Weights of a small transformer language model.
Size: 8 layers, width 256, 2 heads of 128, MLP 768 squared ReLU, vocabulary 4096, 12.6M parameters.
Architecture: RMSNorm before each block, normalized queries and keys, paired heads, shifted keys, exclusive self-attention, value embeddings.
Training: a variant of Muon for these matrices, 289M tokens, 8805 steps.
Each number is 500 + 25 x the weight over its row's rms, rounded and kept within 0 to 999. Layers, rows and columns count from 0. Numbers have three digits each. The size before them is the row's rms in percent of the matrix's.

# down: layer 4 MLP down (transposed), 768x256, rms 0.0832, rows 612-638, columns 0-255
# up: layer 4 MLP up, 768x256, rms 0.154, rows 613-639, columns 0-255
down612 105:488516521521528503503551511483490457544485501483485476511527491483520459523491471479464523456545486515494521514511469453457511472526518539541471469479510494496495485567505498530449505506485473468532520486508519495484512485505474545469503477460529511509496521494499462453507490526481491460561516520519552515478457475467491512514484500480501515524476479551536525513483533534506498525493491517465504515517486525460506504451534495479476459525485467483506531465507482489481461504482531546526478519513542499518460573498478477525540513446500514472557489484469473506487504454489492517499511470480506515487511494532514479460530472517517539499488493530491490522499563495478507490500481490496499496497483495549506495491552493503518494521484491471488491510503472484548485518508512
up613 107:493492492500501487510485539511474507542495508519505495509485546457516497481506474480489453516486551497524501502525503451520469515484512492514493540534478492452445521539501502532451498485472536505519449524504546512529532480501502534506462494499543472534475515491473523486504500520543486542473468520483472518534508531489485478491470537434486501472469497526464501460487509532548484483506531505497494460501483474468525558502505532503503492498505478513490523519520505477510529486522456494493534523517478507490514552495498527535465527515536505528491494471539529444516480481482510491495445527518506503521515488502496545494478488505489524476499496533495465493545438450481505501504512494486441515487499512477512477531531517541498502491491470556485528517503514533479476530532537
down613 104:480531509469493523496514504530521477508452469514512506516535496513556510544527518518469551495499503541486489539486489477521556479530507508472431444492478555514514486495481541507487470538524505496452558468492528474491485547516452531503513540493505454519515487494523530472542483503502513530516473502498550524507496505482498507490421500508467524491505464456457519528490494481538484470484497482541487533507487451482522526492545535497484448516527490494510490490500511480471466507498475524513444474496486469495516510537507497520517537508495479490510501481470457499515497523523465488516524525490508478508524496481483495484520496522476515443484496513504500514506553462507507519516467493484474505525512525500476455529525496503508482485480527519464516516455509525526512523533493
up614 108:505484515531544462467521497478482516519445496427483499511528483463513517532504515504494509508521460507511506532498504472453518509508516520531474489503519495494522499521473552504518467487471483490504500525517484442507484517477480463506485480498498464473551461512512500471486515539525500482514489500499467535500551474503503502515519515544478492483490515478527521507503538479497490515500482499477503498543467492488463520471517479478498477511523500520480497471516531493499507529478510471456409513523509509490499488514495525524527504499526464494539473477449520523536523479529534496449506505546494467477509527473507467509525480499441499517519483462459512517508476513519459463490486526487541478502519482530497522499467491512604534488519501493461480451518496494529507461502462
down614 103:473457499495499525474503502530479477500500540503507497484514498545504486460490514491468492497502481460501503512500499499485432464517522520485503502540469494517516535468496532466505526513524491463508511511497507519527499496449509498486561484526494476541489442491541532502517511525437520503481520538491473539511502523529489485501490493524545543500482473453514485486495464529512451499481489457497500497481500467516513518485504497497483523459484528479540509510525510498499435480516525543520496506514523519515541489479522470519472542490482498515527565540501537529545510475490523537551498460559527495495436474508516474466531547530503510491498490492448504476477510483466504538485520521478492494471455506533487469465539542492495511484520493512493499519474493516471514540501499
up615 099:484469511532514496507533497496519470507510484510487499480454495515504521536533466483497510493512515496519488484489484531509508495493520473479501470536481525520527535484476494466467529495500506461504469534489463468524557455491511492508501466516523483484462491519541490539459457511500505489521491470507513499517461496486495509514484505511553538530551501504470532465477494474462513505548457482458511534493483509535503476501514505514513475495549440521515480509515539486501487479507453489465492512493486485471504466439456495477517496422526486512508569529529502477466475502508458526492511493523495473481486472491527479530493477525529500492484512497528485486487498479487484498505474519510497449523503529483536544512434539554532537468500468495473532490447520488509484460488492
down615 099:517520518503481481538503504511488480513547499485507436464437544491456512501472468507498527508510527524538501482521490494481504470441479524439462534499529534494468517475543509540516519502501474482508507508473518522533466492477511499481518533510473535510498467506509490520486452534499490491516561486487456494511476499463485485493491487530465490513468451469459521491489501491497492496463499500551504499526571492507471485511477476478494506504477475545471477491497519537525505466509505454491452505495518518454442484467553510499558512469521492472494474488492530481488509546509510505519503491481472531540477493495479497525453495492482525504544493486497496465481501459481482530480506463542470490499503499511500535526509538491503482478485523476458524504515466494511501533532470
up616 105:486504495534530531543521493491510514474518497478474520499493451463461488507502475515484487492525483492511483489498545531489467501506495523503482477436489504513496502521511490506505487522494466530472508514548473531485546476523503466479514510539496508513519503546519478503494503515489496511484492470488486551486524451470488511549513530511535554499501491526499544500533527498505461487471442543525466483463504521508509517497513452477502515462493488476480473519543501516466554470470512503475509490537496481495490518486537464466460507477521445535498527504517478505489470455459505548509469498483499498492512531544499519470496508470501499497521541512538537519508483470499464508584492521486504483477491527501526529519502477490453570532506490545491501513553480496527458503480496
down616 102:477532506511520530527478471541504486481492479533511501544505526501467519532528484515499512512523491507469506514495537470505539555551469524528501496464529471506490469480479531492524518540466498504450471488506505539498505481485498557492514484489501547458494525493473512515474503545489482483539463508493484524495516522513513490500518534515503530499500532440526478453526533501551511499487456479529497487471541476523496513475534480453486488466470490553531512489512475538509500490514527514502492522505535518522520481522459460511491514507520485511495517499523472510510528486479511510514521517531501538546504480502543508505570477440519497527510471493520516485521515481505496484582489466506487478506479454530481497524458526540523533497480500499479497458564519496525513515514515
up617 106:503453451469508501512502497531480504484499478461533459517514513528486476529533461507501482463524478490468458476476481497472520503473532469501521501494533471511564526513541485505501475471519502484514480500520520498505471438558502512497497475494521540515524489501522480479471474497510466452481471542494454495524522490502484479509538536546470506472486511533508473471479493506515528492523529513455494546498499482477490495500566529488474506490524503508531496483508519536512532462490468507526500489508477505496488479505499556451469488472522530550457472502452492511459481528472534463532491449493534478488502474514502485509498467511487486500511510521506475458506470498518497503519519532488516508486428505472533516511533479564502533466530472484509521545524480503491492475490508
down617 103:502506509457517475536486507478444507525498486478476492529482504540494468504499470471516499437549490532521503535499520493513518466481538492537520531486460493498572493545510500503517508546522466439488515541513502509494530510518516502518557485554526501501482469514510507511459536570522512514490490480497481534483509514480439530530519509485512520513478473502498493466495498495520493478441533494493497513477532495505511478484542480504464523464483500513491460473482497490512489512493515485543491517451464534520466445507472501506527528450479497531468487514486493471526502543506512508459463503498523507494496492519477518510534495515540492548499523500534479459507508479426517503502509515500504536503489494460492509498508508537440501496524499471517506493516461464485482471519509
up618 110:533504496493502462503531498524494493475502500492467449456456512533480490497509474466488532521481499492454505496532475521494520497466495535558501524519484536490476524525521525490541515487503502551496517503495549523531504508455474469487517461454524472494489501524466525468493491506488530474488543470445517482475519480539521462485530535496472507495566506553480494513471507487475505493539453513457532523554512491498514500435525492518475507471483553526504489474491502509527500456468529495458489494523559520489488491471549464532486513469514510529492502544527494522472558519506500478470527506497506465458513483492461519504477508489502510490488514513519489463538521533511515524478489509496470469527499526467447506495477485490539528500497526490512471502511512523484499522506492
down618 105:532518504509505486496497527488520508464465480491489531494491502567476462513487511504520516531488508511536504531496509529450484553486554527517536492491500494474437537514493462495503546497523484516514456493498497509466506501475531498499524469466507468466505516535482508489522453473470451498459487477516521480474515529501493462489485522493540473475517487492504477491440503524486489498484472532442501454508501412491483448468486474513497467526519512479503495507515495539501477516532550523492461490535520489479521466485539488549516521488506539481491499540543500511496488511484499496512482531467516507441521533498498514494506516463526519481484467510518512509521493478499535545474499458472480514535496472513486499510530500487533505490492481546507510478464540495472466548493526
up619 110:498535498481485513471503489507482525482539530481515501493507507519538484536470511468488542490500502511510494512480530520546505467481507498500528511497529486486481509479498481483480455482505486517525511500457511466534442503514520544517491470510490443516489499513507529502493498528503464458538517524560524574483466479522504495498528472514499494480529522506486524531510483497455512505491501508449509535519476496511489496477530564486502483479512521503540504529503476506534494497517480459508455512529530503508538470492537460521523512460471483471508524464512446497487512505513499500488512461484536520474495436485503503510503492515480465479471500510467514551500531471498500523503542535504518521472544518521527572488463520502527439471462469512507491541548519496453476479465511
down619 108:481515497508486512538474481488489550487520508487475512525505485467515487501494519508501478515496494464476524530469418493525490513511515499493482498497463488507534524469536494501517526495506486488483506451475519480461504494464445512517532515504483504518485535486512495520510527503512504510501464549526512450508471500504502533489502471500479481471527585458492504502528496492513507515463492509435488502500494500473493472533553510546489492489469501461499508504520471459527478519499505479468506547520505471546513520499487530496544459509518531528485501503532467498483517464450489470446503521518469494521540529535514492476462449513528539463451557482504481496554520452489507496509507453524514546499520492515511482501473476521525447485483520510488548493507530476515476511517508
up620 091:518523490495457493481464505532493506509505470479503465537510472486527519519539535458515456477493524487469529529520493494491441471500492520524504476524471470489485474490482452461556540474472496478536518516498526520546501483453516495519535490523496483503495537494474470464518544523505509543485532497507554479495516526481529478492495519481546508520491500510522518431506506468499519523493514508444530461527510500497475538502525483513511539503456467502458474492530492493469519439461493513488523464514474525540485522495444471470472489518522493519515501516524477539534490530455518541503507495506492504542517498518510524520525501506503522518475495509540488451487492492531501503469542528481519512472519494464485505497481500416483475500488487508512527501481505505457495518522482
down620 096:498478488477511505493492498488511479506534487512456488522458506464505489499461529569549479518507526507519515534537497520507483464519500459469499489519506479528488494484480513486506520471488457515480541496476516535464490525471542492463478535535496533479443520472506506497459519510455511522523512485472542490461526512488473479508512500519521510534510542497481529506509498481535497468509483496508481519442470511486506415527495476513513500510547531492513499527479499479543472479503518494504482490490537521533479468521486464480520508490504501511507575526457468487451502533471517499524480515502493499553488532487521498506551504474511443490534528499531505482457503496463497484457509493486478500482548466500469535492513505478504503443484523519532456500485511522506493452529517
up621 099:489529513497485516502546497512461465461504452491509502494494490538525476494508508520500504497508483481485512509500483458500454489443423459517505488468480476489492496499484453510516467525516508485517542458443490534512479522472515499530510502498494514553547496482503467493497491523502468492508529471479481513478545487532531465463473504481529521529495499476507529486499509503543509508506509482460458531496535492503485524479506470558508531518490512543516456526508484515482522505491459501501522490520533487473483533530502454521487496556551478450531465462488480509496534472505508479441493474546484542470514492486564462515531500488514510504505455514524501505530494502436514531505497513495517487502517488515473494508490496486488490562476540491470476497464490515496499463534477
down621 100:512507514488488505499500457510483481502509496476474519516530520537427465506504497493504481469531529521495486530499495511451473487493488504516515513499550517461493493513486522530494488501530489525517494480503508501463477503544471527506465475478528462468529529455513496481502494515477488525467531456498479507521473545493501533468558461501450516521495531475460504519477483465514547487526519535549519496475502441488503494492510475490503468507494525546542508504501508510508499488467495469492497534502551563528463503535478451527489485504494466483474492464480486566509503517483491526467488500540470540512546479514512524486466481503564512521508457466543509475488525499454512463492509467479476479495498497515491528536460492501500473539475484498498484465480462486529475497524475
up622 101:491513488541504490481499517554473505449531519489486506499483500510457510466506522520499520485450489500518486523522480487483512560511526540503457540551508503542503453501489538535518489502474499467490476475518486500558482516509459500495501532478500490553481479504527466487519471535518484513517507507496474470483517530481501485472509487537495536524493532504468492500463539459471490509475453476509477480475505474475525534493521467576509488464471551533523491482489543498497524497506509498447513450464502496483494488457520483496473520501484514428484508503496457504491476490542527504504491517505523492508458524495537509536480526489505514520487454511489496546513472474492509493482469490498446544478513537503511461516517521485502511491477491494517517441529519521490502499545550
down622 104:464545483564496551497545471538489513468521514485527476458461499450505505488558490492505538521536499512521456454494519522482457543525479512455484495508563506511472473503534461508526511486503496517500500445490482509489470498478484477505476465491493494504496491482532522510513493501519493540503462539463508504509503493510474477493490507527487529516455463507538487519472515500498494519471458509519486437476486501478488533471475490507476517495482444509527493498495540522508553507496533512497522498465536512534545492494506527478533519480508508503467508487474475499503491494519519529520533487476470508531450503549581500488537484480475521535494535519471525522489485481529490528465456490491478462489478485504500510532540499496547478499475500503514505510507530517514511469528471
up623 100:515515447470471530540511506520508530473517572512520531506499521480507454526470465467516538497498506486478514504505471508504479492509496526550484505494502503511516482490508463546516492457443506542513505510452490486538479455491482457483548513507511494510526469499514480525524513483473449503501471485487532433493458515463507523519508521466522518508506530492539543498462485483492556498482476474492528506474503529514505541472486542472492481514518559518465508551574457475521504493459507502509451512485466510500501490542482512471478477508475463511508512498498452503482525469472488498502511505487495503480485453481491521500510533525492478470481468473505517533489474489469490564495532489487510503495492520492495505511442519512500478469472498503475497463522500472484517477508529
down623 100:522497492463478490503508507509497504524540518487533491512516511499516476470484526518534510493542568499494483530475559552544440556504479471525500545493499499496494520486475549484501523516467518514481481446476512494515454498510529504537524462499503483506479504477531521537491504519451471467476481541531501482504478477473502465519483521508494492466493498462483504467476530445483540502491522495510503511435512478499472497493511497510488439474468511518529493513529472520495501503500514509502492459497462495511520500551468529525487506475514484503487504496469476499474479510475535496495486486460556516516502483543536473495490519486470499476521536469482501536488447480516471554524515524480492494476506509500484537538519511533466515447494535514529470508544505467515481494449468
up624 095:553506475471507499498480466501465512513516505522499494520462497491504454533497507488461478508456499553512500502481495503481509525451449490490572526527490480505473467526442502501496493508493516486477500531515446522456484519446533507538546530563486492489500475497548524486507527456492521524508493516468497501491521489518509482536498483509512478520444529450517470528510470505511490485486486467472537491526501523483442523506484490495509521507508503530451494506545509519535497509536415512474497496526515516475528473510467530494513502503511501458507485458470486496494466529544504449471477503494479519530508496490503492532456547520485498511464510497511545527516509499468520494495496465495507472492517492495498497486514506517506525493536508559477510506542471475463507457506520
down624 101:526520529501466482486509422460497523488506491553498518510496493509507493482520492542530521513491499466477537500508522543503513522465489477472502522550516527511522522501542468548500477510523453482536469505483488464517537494491543515440507476479475545524506516486524470525520507513473511500512517503523517510524474473519527509453506482506469445487502486490544490487482498576452482472483492495537514465511521504475495481487492536485514483447457510476505487502514458523534494541440496482509469507509541490532467503491513506518496508529536489503542483518531472502470464460480492503498496526510505484500505493511543502499506467488456515492509517494515514464498511537492467503470517451494516497521546465489464543551481510495498480516491489549494491471475505495525556491492456
up625 108:483537484508500525538514525510475444505491467485495549521465490514524511505482529460474477546465514526506471492495546481497496487486525519556481487483472486543539461494487445465534518457488491452452480467554514507513501486511509489505488510516499474480509494469501499452500463527493520504513495494515469509502481522459517502498486526487557476492470488512513484501488470533469491484511496489502514488488503532514503552504493471488490545537479491482487545498561538494486553509532476470513506503506470456489533558499512476450488513469521506486515478496481507474452521462490494512508504492532459535506542514487504505549515506528497513473444545493499471497492542515500498498449476498527526498454506554508514487463510514513482502528496495499504489533506514511545508549528465
down625 104:488534507519502549506519479470487493479485502509484505509460484500488495504459536501509501529484491500448480508509501477496484581494488493521484511495500473505501517529495467491516453478478469508509486412516457506526518510515491488492513512512460504479508477541498530504490506497462520485465480491541487493475500503556460469482507546490533482519503501523523478537491542540467471477474499500469511495513474506468543522495481484523521519504471517503467490511526482479522556526525450471491497453496522488483492540552509505513511504474536547486475439481502518491485491541516471495567515549496421535448515490478505489519482498530541537506522480513495471485474505480479504421506502473499499507490521506528488502495533500488519508527495476501499477525477528550512488497491501
up626 107:508508542447463526516483502479509523486486502512527491519472495526514466508433557464465507522527500541493485541463511481535502528497517535516513515445487491500498491519479458485494529554526505486504526480502525498506493504504474500494514482465504516499507495523527508453456506503515510518491516481455454505523554524487509578470497449458446527468436484509486489549515511465493473517532496491529532450514511525532470452513510501475496517475491505503490461485527505537490495487492468480519526497485509449479491498496467512521544477524511535514509492475501509502465474454474521472447508495491494490496498489459505503519488514487511519556487451507486480485495511449548498480477506546521493496488534486529492498503504536515473498498535455503487496490452505479528479502504500
down626 099:503450530510491550523514509455527529465542518511475505486499499521492472510520469452507508494536492498531497551489483479472438487491519470488479498445550507485492542526523532487503488515498506474505522548489503532506521501496501521492522483511534501446522513463537505506502495500578506494479486512514498476447525484482559550517498534520442488545481470464520510499476495490464475480501512519541511453495479511462473468495470478453511516498507518508493481493537478451503486471491514477546523511497491489550512494496482526480459491535498508511493507521509513483484462529494479503490526483522463503514507515505471489475524519504481524493519454551515489550508472530496479524468498498489500473488489502475482498509528526474470492520541523471461508544459517508526477546541508
up627 098:485523467487502496499523545501478486494481521494511494507449523489475491498504488490512455541489505505481517531486525481564466520478500476497494507468518492513488497508487490531521491521512463488523463510516504539482505535525499519468533509530512441500481504540528518493503491521544516542495518538516515533495500501480503497483486514490465510470498501527448517486478522482489517490482464534497486511513484546496512497495489524504521521476513524552514501525483486503535490507472456431483492503447526493471456546508537503575487499506474478551518492472485497482500481455441516512482469445502445513483478468473494533520510530491474460481514525480538494485539479491458489493508471523512466524504503489436528510498523531522487515513520553480539458538470486546527483493473531
down627 104:458484480508506507500542521508456508492535483511496526538529514526544514529503523498542495511480509531488462512491546550502526481491470514523519498511471496469502459545547514526510541474437531505477496521498491497479491527500533494501493454499442517518517471554471512512506491490529487510505495493477520518528491484486468510496470499486499478512475514514470556519503460491532506505518483502501497522524493514454486471499492475499494453498520477517468486511444518468492520479497479491480516492557514517464457507486511480495477472477501508541472527510513531502499540463526510459513487469468492480501530542507504495460478506452508515479451500461521501539500492504527507520501506510520472449485477544488551476560447513501487519506535522522488487511512564475543484467543465
up628 101:552533456563516469455489533521485494534486502442523529531485502526454476512505495462543496480516467476475498518520491518493501503470500467534505487488503474501506548447467513473485496501478512514514527512477538474513506481511505497511513488532492467493516481470500466511497503509543500500487446502495476514491478498454528482514514495458494546497494518479519497497453499495492453521505507548498490527500503488552504507526525501529483484471528552474500525419535509480497472455490501518474463495489476490542526489426472526503470493454500490501478499481501494473482456511509514461525509462531472501537475518526496513515518498522498483497515517531528488488529496462501489552508573482488467436474480515498515485470526507479495479504491486509496527452489493501488490467481522
down628 108:494501519497495562455500504473509504523493478504515537506526466540533513493486468496557475459508459454493482481495546483508562540500524488527478497473506496461474522484498532512531490538538488499523444496447493492490531548471483478528542465455531500477527538527499543498484526538506479482466463523475528483511487505497490495530521501512487526511473489509506476483504564529502460477487559495468473478493477501505520524520507480481546466501512472461481519469490529493513496537488502500503523487507476529514498509515531505503500497508519567520481525514440480468516438519492490485476512487505529508470462477510490529520497485447497509476512491519538457517506503494496521520520527537501506458518490539473524537525481504503479529490513543500500473518512482520513464535508495
up629 102:491497488483538473466505440516486468477582519494532460465491509480496484504501506488492488522490487525464481492544478450489538467505520472511470496516480454495493505496509520517492532489473489482545470482482488484469513502479536490494500496516540521497470494519510456494531501515505495492481476518474498473478488485491509484508455549545460496520497502539506512533503524520460489513520528504503506519472519520494473518461484517515526526469508514515457523489556501513460534535467497509473516487499457534509483522499503504542509506468522520514448485487520517523539534498516471487481461491515497537506469472465456511485496471477487557489468494521550486480476472485451453480489489503504507537476500533472512443525515503466506522456425527504501522476486498532504466518446512
down629 107:505497500518512495465496466514560531450526498507502496497469457517521514491474504486470480497495476547505535486543464527524511506514475460466537466521493470471480481524497523511488530498465482524490458485469488491525445500472534544509462522485574458497489473495476518500485471510504552469510450531475528518485514513485502499519484528509535455552492492495491486499477516455482517529486544510460512526501527502514509475505502462518541450519476520526520508515475507509464486474518482483472530526546487526491520515498483510481501504496503558537548473494507462489504499457490462535508521447495468507521453498472492528498491496488448485470518494482513513527525472533480522514492475502516522494453497498512507478518461491487534466464484493508521497505474458526505512499455462
up630 109:513501538462509497527506491494479475486504472485472452518485462479452479496437510480504489487473493485441486548504528496496529521483535466473482533513492460494519487500471485486486486508475527510492491525528512539559496472454489515518540513500513544529506471477541485499527538483500518494469505448500477480487494484498486486528519523535503512515485504553529535482510542500478517488503538463462535453506522511553508484547530484490529514514505544519464469559481487486463517468465509516500468481491504512497481493500486511518503511488476502491508514491537489476521489474496483503498515453501524521524532497490467469485507497492483501501506484480524498489493517479496492447487483517506520525490498469448497455498489486443454457477448505521482551453494489536499467501574535
down630 103:507518498461522477491510532520522484498515485523473497475491548510535532513503528512500465530446531496504429493505536533510503540537479441483496514505494509533487494460458491491501494503471510524490499546482484527522510467475505504503525499527495513542476520492520524500491498504518527505468518541509510486500513520512488525518544538502535517482478473523498485490514539472506519549495532491462467450533530491504502519524489476503469478529533496450504542475535474506478496520473482510507492500465566494488508477513477479505474468517504476469549480501530527465488499482458510527522518495474512506528480518477489524494524494458503567486492527521493516524513459461538489507510505529488472509527491442489510538548519516445499456453448512498467516491517520485515526521558522
up631 091:493493484534503491493517518484541493500475496512491506484475523530458501483521540494481485458536428518541504542525487491476475475526477551520517515468490514525483510449493499462532478460469489540503501535480527527490461483487502509492489503494490492531511550506512542509509449532506492488479459547504479483524495475494485480483478511516469517524477514517514480491503432446451485515503488505528490506538482499465501508513554536529484480492497499500499500479484498503489483485471504508498507480498525486505496455457487504469467546503471495523518529460498464528476521558476492466526534456518458482537493509467480508511491459486481477543496481491478540494464499477514476489495511494548518465510482528457490536481475475486506489572495455493494551537507516473502511477457485
down631 096:482498497501540501524452503463513540525510493510510482502468492490513509542547521532534500515501488467513475467498517509494431527501476485507508502471497540487500524503514527504475492537520454548485503497530497512515492503490474534566500539511571495542478502494534498523481487528518542532494515489483488472499497488502460495507506485489513453507519518451492521478500526516524511485537544534477540494476467495496483489498519424519477515473491537486461489497508479490516522482479480523501525499537531489529451497507508522505464510477516514515528485499530569493513512507545468530510478507471490456468476537537531483581520471480475504522480505522553507499474477489504441517516486458529462482507476511493498472503530505494496480490502530511461507463534487505517496505501542
up632 088:473492516540517514497477518523497482505485545489448500468525512498494497515462460526484480527520488445474488495540500456489517560489452489499534497476527489474522462482477470511450506475513469467481482512500517465499535506499537494490494502485497504504496487487483515529474478508507532486509463562513505553481496526522469489522538486470512489537474506557505504464536486534488500509564467513451503429529491464490490461477532480478515465545495524478490535516458498480440514525483503512478519493505504510501514510508487515518504516505478488537483471492474526509528495506506476503458427498506494476468527497467563522519469482470499493494476542481505501486529498515480520476456500490521477472499508493506496501539506487479473470463501472499502519500501572483521505487490546
down632 096:492482481487476510519502521528520487483463480462531496454475489492458516486546532463498451500485507490525480487481494498483507489472480479496458507545501482530470526519522494541518534498529522546521469530529493498551480525526466484491500466564491487541513493519469499524568520462502451524511502468495500488475475485481549498507483555500443490471513493492471507534497511465491489494505539482506443511499514488505499526532501501504484484471510501458497495438531471522503499527488480509525481503477531526484526522494512505511515488506534511480526439512531468512502505480481513476534509486502463485500516520554473483471459521536454502509501478489507494495488439466501519552529516527486441504517550430498528480522494494510484518532483505488478496517517519507513476468512512
up633 102:456485491494503478469466492485462511509500540545523483489533518530481503497485456540534514473528512494505559542482494482495463526491471462460519510478475531511519525521468486521492444538490504491482498495505529534510468457529491451489501504478490472488529472469501519503473539460506483491459502501489481490501507519510452469519505443487488466488435478494503531494497491535498468533480539540532471526490525472486494501470511484503499497535568504516483476476518497483532460496507466511512488489530531498517498492519474472470490509532466474535488465520523556528545516522465528512492473499480496524495524505500481528520525502485489507516510472507528481523490472518495477511508485442460494503572564513458479530476516512489500471498507462473475474511471503498510536468510525
down633 106:509495459515562508517494515478474524505493512499474508490496505482536516512534531478489557516530496523477538507503526525472490485525516519489523507462460463488483505496524510484510499478498495442468464515508507468485538586495503527473500535537497519503498478511514497462508476550494533533508477468503469523536481523510530536479470478554482490504528519545486501516546481510479541505479494512502510501469505479533534484558507493488534495508481518473514515482485513504453529535503476540477513492538477563489472457502490448496503559487502512513513514494498435470481482507541465438512451507528511505512483476531506500504543498526463481507476504552490503518514481484536547525511510510509502515503488497524513521511502520522478478508518552498507501503520534541474501513502469
up634 101:501519497487522520508515477500483474515474493538488446520512462476447508492515494477492496496516519530505500506495487541484529518485509477502487562466519456468528501505523508504488459490471490514460457538500480500503500500461482493471472546479506523517539484496527481487500514459557510532495492496457476460546515504484447527519500525475509477489503524438533485481498513500529464527516461485446456502518499497505562561499491509554480520538469523531498512486492497482517526537481507525479498491537508486491559489550506510548479470490533501521484489550485496477538503494478473524507501501502507500513519457455455526480496493548487526488494493532541480519506497493483506542481503535549500487491476500495488505504475512524482514495551456534500519479529528513468529520537497
down634 097:473507516511490536541502470508529518495502508475500505465491512473515472516522473522473507504500507525486503477462544485499501463520486462459554501465530527430485479484484490471506490527516502525472535503494517459510498477518497504520495499483523504497504463522513461517528503491507491516502512482498524506550512531490506519469506531485495475487487540557521519448447489503479458461482478496493539466466492490513475511527471522502488486507509499531502486497521487510510496470486511465499530534521512508460515541510530479573490479502496515473497506478450558504505532479522496498498491438488486501493472526511504442474529497469495475421479493498467526519485495495465504517480538461513515515490497499557484489477546472572522487518482501481491552520509526550481526456495463
up635 095:503473521467528484489490492501493483550477531451487501493532529481496473471486509505523527542519470471488515476486497498537478488508483481527543537533492503517478555467486511513500506532489502506505580442489526533505470510500513503487542527506539473508483487466455486496519485476478446478527531499512504537477483522514477481536480521433470488500480500477518502501471503488549483508496471498535501478518526490486493537538473520532514541503542478474510501523530507487463514489545482512481485504453519483458491533491493481484495496489473459474545493514500476529532493489526454468483455532475478535531464475505490485491530509514544520533473520471497522482512494492488491511458520484523486492510521525495524489465531453489468546516500451497498521466505445509494492542524539
down635 100:505521524508528486527541518519486492496498509479506488502491489587487501479546494496471524511528473482502492511483531496503504506527540576469504489504518483520507499534501533520473496501494472531515477508450468527524532510520480518471492511499499550479478487519518490505439464528538512467511495480512469486529483495502492514495496534482515480518500473502493523521501510453469503519495497503516523492511482497522545484522529514449485523532515505462521476508531506486486465549479486489499495483464529465507533515529503512484510545511482521499468493490482467501527507489447498495562479495501467456500470476538497542526437437494520495486566471516476529501532469500478514485465512528514508499458485477456479487470476497453486476520539504544522476538500442493468510470515524
up636 091:498519479487518502490506508549514532533469490483477478476504494487481510465522473507551465492484511512499480525513448522531438448509486479520542506471494480510548514495485540487487491490517517507499503556498499496479515508478502497508505467504525507463509529502507519484489513498527424539491503477469496495547478447508475526496521512520508518487507489531444497504497505452532427493503481519543491506498479499490517509496496462515497539516482499503510487504456509467523491468491480546475526528484511538493483489515505459522507494488486572482526523446551521514480459512470480494511573498544527470532474485472514510502572537494496525528498508503487432483475488498524483546488500492460500504496520489513483473531515513492499479494490501422494477493486483508512501510495489
down636 100:495499433504495472473474484540493517525531498508524515473499462499479496519521488524529523470480542501504520533548488524522491539541499513473495472492517527462492532523493452506521507464563534505421559495512481493462530487501504470471520521484467496472483437477508527489471498492529452499503473474502492494450459499538461503522505472527544549525504489508429531506500517492494500527484520526507491506473502518517456517489485503534494516498515496488495518508516501520493489482452487521524452534483550525485492529516498499526479463514478535496511524450512501443529448513458491541489459519488500482507484484534480482491483494493489485501492529500482498457500485490497488464502486488477527479488479500508483524470514466506486490500504501542494522499518517516508463515515428
up637 106:481504487493515499537523470486491518503532480505492521543493519433515535513452558456513485496496492536473469462518482478496528549521474508527524492506493523496511475487517519516485503498505521489540506480514522497488513473499561487456542523438446494473493547479518496510540526493480486463521517516496541516518509470485488492490520500511498521468539485575467505459513511462480522489517534460517489461566487490515538486491464478530519456516484497506482465493482497478491518482474468523481497504469488531446555495478465499486480507475495455502492547501528466520475486522530483513485490493480500496495503520506461509509483531464493491504468479472479498476527536508530470508471506509487482502538464540492499505490495492534492480461502509473462469461506469471489484526538545
down637 106:496501487509525516476551498436487526496517474501543484493509574492462491524483508516479499505518495507501477475482511525510514508452488518513515482488524532520528501487549516481451522447490540483537487533500517518533527532462544485485455483461504520486554527473515503539488523518506517522547507537507540540486493514495471493511478515472481519476469523512482513500533516453523500504453488474492516500501494487494524461475498489500482488467513514492480503503508492470473523478510516486514487484506508458452549492459485480478502533467542495543501499512507471519510521497479502520497520460538484500535535526525539500490523523472497514491466468490512503492494526464532504488435467487495463524509468484506492463481493551484490542466526513582496504497550460460494511521488524
up638 102:497514529467497483472511495509509475439531529534534517508523534556493483471461526498479475481466525521498483540495488491502498449485452515531499484509495510520510500475528493534574484540513500503521535520566515516494507451502491496517489448501514519498473532496478523511467473518516494518467480496495488479516545499544540498532502523472510516508479524514487518506507551447516481487470538503480460455477528511517503486519519529523498481468515515536472498485499510496479509506507482538544509512523487464473541492513507464469532463517511509483494534522499496543480492517485489511471534443441469495555503464458452502507523494508494493513527506508481471481463483501508507486473476501472484495482430504518500545531494518517505496450455490466542522491508489511501498501480474
down638 099:483501476465500493531496517480504527463529497477482448476500522501507490553434497519479496506506550484480497504481517497488516536518499529477490506492461485537503509491464502508487449510493546462493489519544490504469513514481507509470488500520493528513516508505491562493508533482504523500446472500483528466475485481539479467535503511522501467505502486475501523513546485553534540459499460522509495480543547528507468471493515499480494540461537480492486511489472508505470509495512478517501508496511502514514460482527476483473490523525465548503517472470440483481476512483510487466493484528558483459510495518473486518540505497495504531576473553500484478511506467459571488485480517474504499515483478474466468483520480502514478527441454511512483498476481473502525480522533479
up639 102:492485522471510507512498483499560507525513511462522484515494502514470519518494527492477479491477474523484485557479566486511491489501499535444527464497551531528479478496456509502457487447491482534500501508461520483452507499510522511509484497526482479472501511477534508510435499552493439533461493473534486521462491504524459488508493480479515497487482524534477521510531499551489500517493525485465511509494504493505541475515527514505525522518531493514498481466523514490523513473441517480498497487481528483502527488468500507515514544529497486479473491482516465512513492490515503508568499486498476479506478446485534532511486483480467441459514503537525531476512442507488504462524547460466472513507495481470483526479512502485539454523512510515559520512502499475531507512473550